Weights of a small GPT-style language model, trained from scratch on English Wikipedia: RMSNorm before each block.
Each number is 50 + 10 x the weight over its row's rms, rounded and kept within 0 to 99. Layers, rows and columns count from 0. The size before them is the row's rms in percent of the matrix's.

# layer 16 MLP gate, 192x64, rms 0.0842, rows 95-102, columns 0-63
083:67 48 44 46 65 56 46 52 52 42 55 51 49 46 58 58 47 52 53 54 56 45 50 42 48 63 51 63 67 46 50 37 56 41 53 47 37 60 46 34 55 35 62 36 73 39 28 49 36 52 42 49 36 71 30 45 53 62 29 45 56 46 52 64
110:38 44 50 48 60 43 56 26 54 52 38 35 57 58 60 64 55 45 56 55 37 44 54 48 32 48 53 59 44 65 51 67 43 52 66 45 45 61 62 61 53 61 53 48 46 54 52 62 67 40 67 52 45 64 61 55 52 53 54 48 67 78 37 53
100:39 42 50 50 42 61 67 30 55 25 59 58 42 64 39 53 69 40 57 46 55 38 46 41 45 47 62 45 48 49 48 37 71 66 49 55 45 45 36 38 48 58 37 52 35 50 34 50 41 47 50 50 49 63 52 49 39 65 51 33 59 49 50 62
098:50 44 60 52 62 51 51 50 55 61 59 37 62 36 58 53 42 58 65 68 48 43 45 56 44 39 56 32 28 46 58 45 53 38 55 83 51 46 63 55 59 56 42 56 53 38 50 42 51 61 30 45 54 55 53 48 45 59 31 36 48 39 41 57
103:46 50 51 56 66 55 41 37 60 39 45 43 53 58 44 42 62 59 67 40 44 39 37 55 50 63 47 51 45 53 50 64 61 58 49 59 32 53 57 51 38 46 54 51 49 83 53 31 46 33 69 47 56 44 46 40 41 37 47 39 49 61 33 54
097:56 58 53 67 31 63 61 63 43 54 52 43 51 43 41 40 58 53 55 57 51 38 42 45 44 44 62 52 33 71 49 48 33 50 41 70 48 36 47 59 61 52 25 53 49 45 46 57 54 67 69 55 54 46 47 59 26 49 47 62 51 59 48 48
103:45 53 45 40 50 39 45 44 54 49 45 40 51 40 50 45 70 56 58 36 44 35 46 44 70 63 68 51 43 41 48 37 51 48 53 54 62 73 40 44 55 39 52 39 46 39 66 40 55 40 61 48 56 63 68 57 53 60 62 52 61 74 51 39
094:36 47 56 44 66 65 67 42 47 56 58 43 36 26 54 51 50 57 45 44 50 40 58 28 56 45 29 44 42 56 50 48 41 55 53 60 59 45 42 42 46 63 37 50 57 27 49 54 41 43 53 39 59 36 54 49 50 57 40 31 32 56 44 53
# layer 16 MLP up, 192x64, rms 0.0832, rows 95-101, columns 0-63
094:42 44 57 68 56 59 49 51 67 41 47 60 63 56 48 42 56 55 62 44 28 37 55 61 59 59 40 43 64 36 30 51 40 52 51 47 49 62 49 42 49 54 39 48 46 35 55 33 44 55 37 52 32 50 67 27 38 63 51 57 48 47 53 37
092:52 57 63 67 67 35 35 60 46 53 56 56 52 41 36 63 55 46 55 42 50 35 58 61 47 54 47 62 69 66 41 62 53 57 48 50 52 65 40 39 50 44 57 59 38 49 51 54 45 52 37 55 66 55 57 60 51 43 57 35 46 50 20 61
103:59 38 45 46 52 70 54 39 37 45 55 45 59 53 54 56 51 56 39 67 60 42 55 50 42 50 71 63 41 42 56 41 56 69 62 78 42 56 50 24 52 54 48 54 53 62 66 55 50 41 52 48 49 52 60 64 53 62 53 50 40 69 44 44
101:54 50 53 39 69 55 56 51 55 62 43 45 52 48 47 52 62 49 54 41 46 42 65 54 58 48 59 41 57 58 69 38 58 58 57 63 49 35 69 59 52 48 43 25 46 62 55 57 26 68 44 44 60 57 42 58 70 55 64 43 32 54 50 54
106:55 54 41 57 67 34 60 43 58 47 55 55 60 33 58 44 45 30 54 43 64 45 60 52 39 45 53 57 51 37 56 53 28 56 48 45 37 45 40 40 30 53 49 56 69 61 57 46 76 56 48 48 48 51 37 56 67 58 50 57 34 53 57 59
098:53 69 53 46 38 31 33 58 58 62 36 40 44 58 61 49 54 58 51 53 48 59 56 44 48 49 40 51 44 58 54 34 41 53 50 34 59 56 50 48 38 37 56 45 42 50 45 50 62 57 32 59 62 39 60 53 66 62 80 62 51 42 66 45
107:50 41 49 40 58 46 46 62 56 55 52 36 36 56 34 45 65 46 54 34 34 40 52 51 42 55 63 44 56 43 58 36 60 57 45 65 40 76 31 31 64 36 46 44 47 47 52 58 55 67 39 43 58 42 37 50 65 53 50 45 48 63 55 52
# layer 16 MLP down (transposed), 192x64, rms 0.0823, rows 95-101, columns 0-63
095:57 46 55 57 54 24 48 62 69 52 41 56 52 31 43 69 43 42 53 48 41 53 63 58 49 50 38 45 40 32 40 34 40 62 47 49 49 43 57 53 32 53 37 39 65 50 55 61 57 46 45 46 38 47 60 65 66 55 52 54 54 30 60 51
094:40 49 60 49 38 64 51 54 41 57 37 53 59 50 53 56 63 45 60 35 71 41 49 54 73 47 49 38 60 60 46 72 37 41 51 41 53 55 61 53 48 49 50 46 41 32 53 53 41 56 53 44 34 46 42 71 41 55 43 66 46 64 42 29
101:63 43 52 33 51 54 53 48 45 48 71 46 28 57 49 63 51 65 33 39 50 50 49 40 62 43 57 52 49 56 62 56 47 32 69 57 47 49 55 51 42 25 54 43 38 42 41 50 39 46 57 45 68 28 51 29 61 55 46 54 59 47 46 50
097:45 49 40 45 39 60 49 26 48 49 62 49 67 49 55 54 40 33 47 45 50 64 34 52 50 39 69 58 39 36 57 44 64 23 59 42 44 52 52 59 48 51 52 49 50 47 52 52 31 25 49 44 51 60 65 52 61 47 48 55 33 51 41 57
107:68 51 32 47 44 43 55 50 59 33 42 34 54 42 50 49 38 51 35 68 51 50 41 60 42 52 46 35 56 32 53 22 61 46 66 49 45 35 57 43 40 41 66 61 50 45 46 67 50 55 39 58 58 62 42 45 41 51 52 51 45 40 57 59
104:67 55 52 48 40 54 61 51 32 64 36 56 39 57 39 34 62 53 63 56 50 54 55 54 42 35 45 49 63 54 51 58 44 72 37 71 44 50 50 54 63 39 74 46 58 57 33 59 48 58 52 57 68 63 49 43 52 63 51 54 42 60 58 47
105:57 55 48 55 52 48 70 50 54 52 48 56 53 58 80 55 43 49 49 41 60 63 47 36 54 38 53 41 60 61 47 49 59 59 51 43 37 55 40 71 62 42 48 63 51 47 43 52 48 60 34 45 35 55 58 53 57 33 70 42 55 69 47 73